{
  "hidden_size": 224,
  "num_attention_heads": 7,
  "qk_norm": true,
  "init_std_up": 0.0311,
  "learning_rate": 0.0159,
  "weight_decay": 0.017,
  "decay_fraction": 1.0,
  "decay_shape": "cos",
  "final_lr_fraction": 0.02
}
Each number is 128 + 24 x the weight over its row's rms, rounded and kept within 0 to 255. Layers, rows and columns count from 0. Numbers have three digits each. The size before them is the row's rms in percent of the matrix's.

# layer 6 attention query, 224x224, rms 0.166, rows 150-159, columns 56-111
083:185154114117154125143171120150128137112097153140135110116147094119167119135121093185122142133164144117121143118133097102105102132136145107096133137127100132088113139124
173:125121161167132167131087075105121151132118103104144109124113129131168126119162185169162089129147143137152133184090121115129140110163092077134131132163138099140128146130
101:091120139115133176137167115131137150181095140135123143113115151115162138104114109114081132144152122125143108115129159099115131121130099126136111162126127122156101117182
115:097089099117098113127108092155120107152152141130108123132108152156156123169153134118135133132111138149156165165084117104093109144143141128107150136140110079159128117118
101:145168123164148116135120123159151094110081127163141134109116099144141084174092111123128156145141130144122142158129118085172122119120120128147101094112118141127144167126
156:122152118093112099143150163093114151112151101133123160126124104159096113144128132118114139095120127135130127118158121118119109120075158127148127113115111159125127082113
092:146125112145135108131112144131098119145131152145148113118118157125133160143108104160123123114120115105122090116118155146172141129131131152129197143181131095103097130135
203:137121122197149096122112104172137085138159162132167095098094142102161120145102123108162128152149135168120137132122171124152155142123140137110162134139129096143130148112
091:136134127072118132141104115142149128092132153132129158117129146128105117136129080105133124088133090160148143173148147092103149137144096102132121115124146179180115105150
097:126136100118159138129132161109138117086108101154108152101086112079126113122132146115130131138091106121133101142122127165125135126184147076092092098145124134157088139100
# layer 6 attention key, 224x224, rms 0.148, rows 150-159, columns 56-111
099:133110115107127165164142110132160140139143087130143125130143137142132104119112154174111114115138135127128143100142159095098145153138154129139129098118174139120127165085
107:103189120127131164099088087143122143105120105146118106082122127124146124149107113171078149120133162112121151125157120120119174118146165158107119112109128070159113144142
077:146132092091105129138103118093133102150124114142112093146150148118128163149108125097117132087155129126101122133104113106115169158155107119126132176099114143133122128099
114:131100082114136089124161165156153136153146125133119110118118113149101129109113091130091130089162144132154099115133066167126121149105107149141123118124156109115158129145
096:113158143126133142160173134141168162134144142133151105153192185118108148119103148134138182118129114085118125104162117120114130141159128124150163152131115105125136135136
094:101119160131127099084157124126094111177135155178128155147125135120145123105122152153097126128151159108127155132129137118100116114137142115125124115154115113130130068169
083:138121105154128077115123115124119091127096138168089096175096160103108140125118152131165127173152126119124099120109141123145101155141116123155100152200115140164185085141
112:106123105136126142138103122129142135125132158091136127104103163084131143180117106099136167142118127134161119134108143127144156106136126136126125132101110108114133145171
091:123073132123131127145135151115147162102132135147160081150105116121127140114101148160105121098124141126099174133103145174135140134132152141122102091122135150094107097126
097:104132105143102143147153152142096115129126094130123116098116092109136164152109191130141102113141121120129156115142130133106129166120124115146150097143167134100126133116
# layer 6 attention value, 224x224, rms 0.182, rows 128-142, columns 56-111
101:123119108144140127095112115118152129115122123160075169118149111117184167126159110118150153095129127121131186112125082132113135113155085119134162081088128161135122137119
102:122174117093099123132156110121115149145122149117127110117159117100133128091112127129116115159128121129117146104111106111095130102139107117115097114146107147125126119167
097:129128119158107173151142152102134098088119171101141117158150112116144136092156121083118137151124174109137149117158115134194110110119131107107189130101123142159131133118
104:117084128078179169103123104172103128107137147119103155127156104123131095122155132146146122119103142134095158118124135151129122119096141101113119157145164123127136152154
106:159153120134108152121145169134114122151143107141137113126082087110100128125125186121169117182128143154120133132177108135127097137133106180129147125135126148130129103183
098:163103113116138142160069137100121141132153125097161125172099111142085127154123146134185073145138145103117125146135143150122102097104105124105123160129157089144103109132
104:091117138115170126138140134114104140116123126116159115107121120127160096088191164097135097115072101155090131105070136166098121141118158157124117109134168109102127128157
109:146090126096139133165120169122134085115140126109139115100179204153134128130151124141092131159104125185143111108139151148156164141131150166119116119172166110143155129135
108:113123159125103133137138131149148194124164157151131123093132138151082152117139122144150184144097121160128126158118120093127133117103175128119140107132069123124143115102
100:147141170169132139131121119107143103115089143141143147137141115094156099122136134111159152170135124147133098119141109149149107124140127135112134136118136137125104130107
097:073130156121138149166076117118136103113117109115098150143135140134136121125136134083147118144090126107106176107089103140154068156143140156164070126138168104112127155159
098:139127126102119109109139148091090132144117114147127117144106180135096125133123067097110160093144131116135169082131114120197134151144142129126140145168097118103130140135
106:128152142124132124150109125161155120131112125062125118073170099118113119117135129115162090083077134107135124110141110159135115072075157151119071101096141142128099095110
107:106108107121124157130105145142121126145112080138135148115128096114130093138113161107129113140145112136111160115120121151133091162094115143125076096157153150168143128179
107:118120115116133098117151157140122130132164116105124131142134096150096151135114125108160126072141115133178124154084097136139155163152120126109141183131151166119112132094
# layer 6 attention output (transposed), 224x224, rms 0.144, rows 128-141, columns 56-111
097:125132097130105158092113142120213102090107117124153157111110163118121140194102164124159117147104119120146142148156139079151127107117171105123100171137106095141132129129
096:167133126145135155119176119134133147131104087125139143118142096145130145134148125135135108133135179140128108107116137135110080137096089164123097150128109137061166152135
092:126104075127114184131113126101141118142133048140102104135111099133142122128060122196127130133167061115102106155118130120087165121142139122110134131123132127129182090133
096:107163100156123120138103131150099115135135154144120140112119121112150114137126127123166113169146112115102091095140117120160117151161126181131160151120089132115155163145
095:101115122163139112142133096144110152115147099115108128129121133153153122180132129112090114134133144105130141123126117091131173121123127156159127144118126148135144147158
093:084139134146137144172126113144098114131108127156098135136133142101179108099116124137147138141095102136088143143132139093073111142112141090089134133119156158091114168115
096:132151164135100119121145152109140142138141164152164178133163119118111149163137141101085161136172116149187128108154078097117134136101119116107120154134123185132128195093
093:128129107117072103097128160106184097145133139116136154108153180108121124121093100156141079092105132129110100107170107138134139124120129141156125160087093157114098143138
097:103110148086094097106109167111153131102172168116148138109176153126162129127126110152121120118133136184155152105133153152134111126115124157172167095095160114159124093141
095:129127094161113175158111119132089126132106137115134171121129152134099120107135107158112120137083109118118139113147142124089166069152119103142114165094140128142158080094
094:107111142121091150126149155154097099122165123118134137113108105088094154092127168131103119117134144103147105160154152096138164143132129069141115132129143128174106168116
094:130092139157135124175135143113122128135098135116124127143115163134137102128115144127113090139172156137128117123124164142126197169099147127125124097142156144108134130141
102:116129154111138161182160085132148159119137098125106121090138111091138182123118201123145153135162144144160132107146120075136119112122128122133144105108060163132127127121
102:125138097144137075131147116133121126141170144110125142111150152147139150151122100087067144090120102093131092128103104141125143169146168153130135143127106103079174135115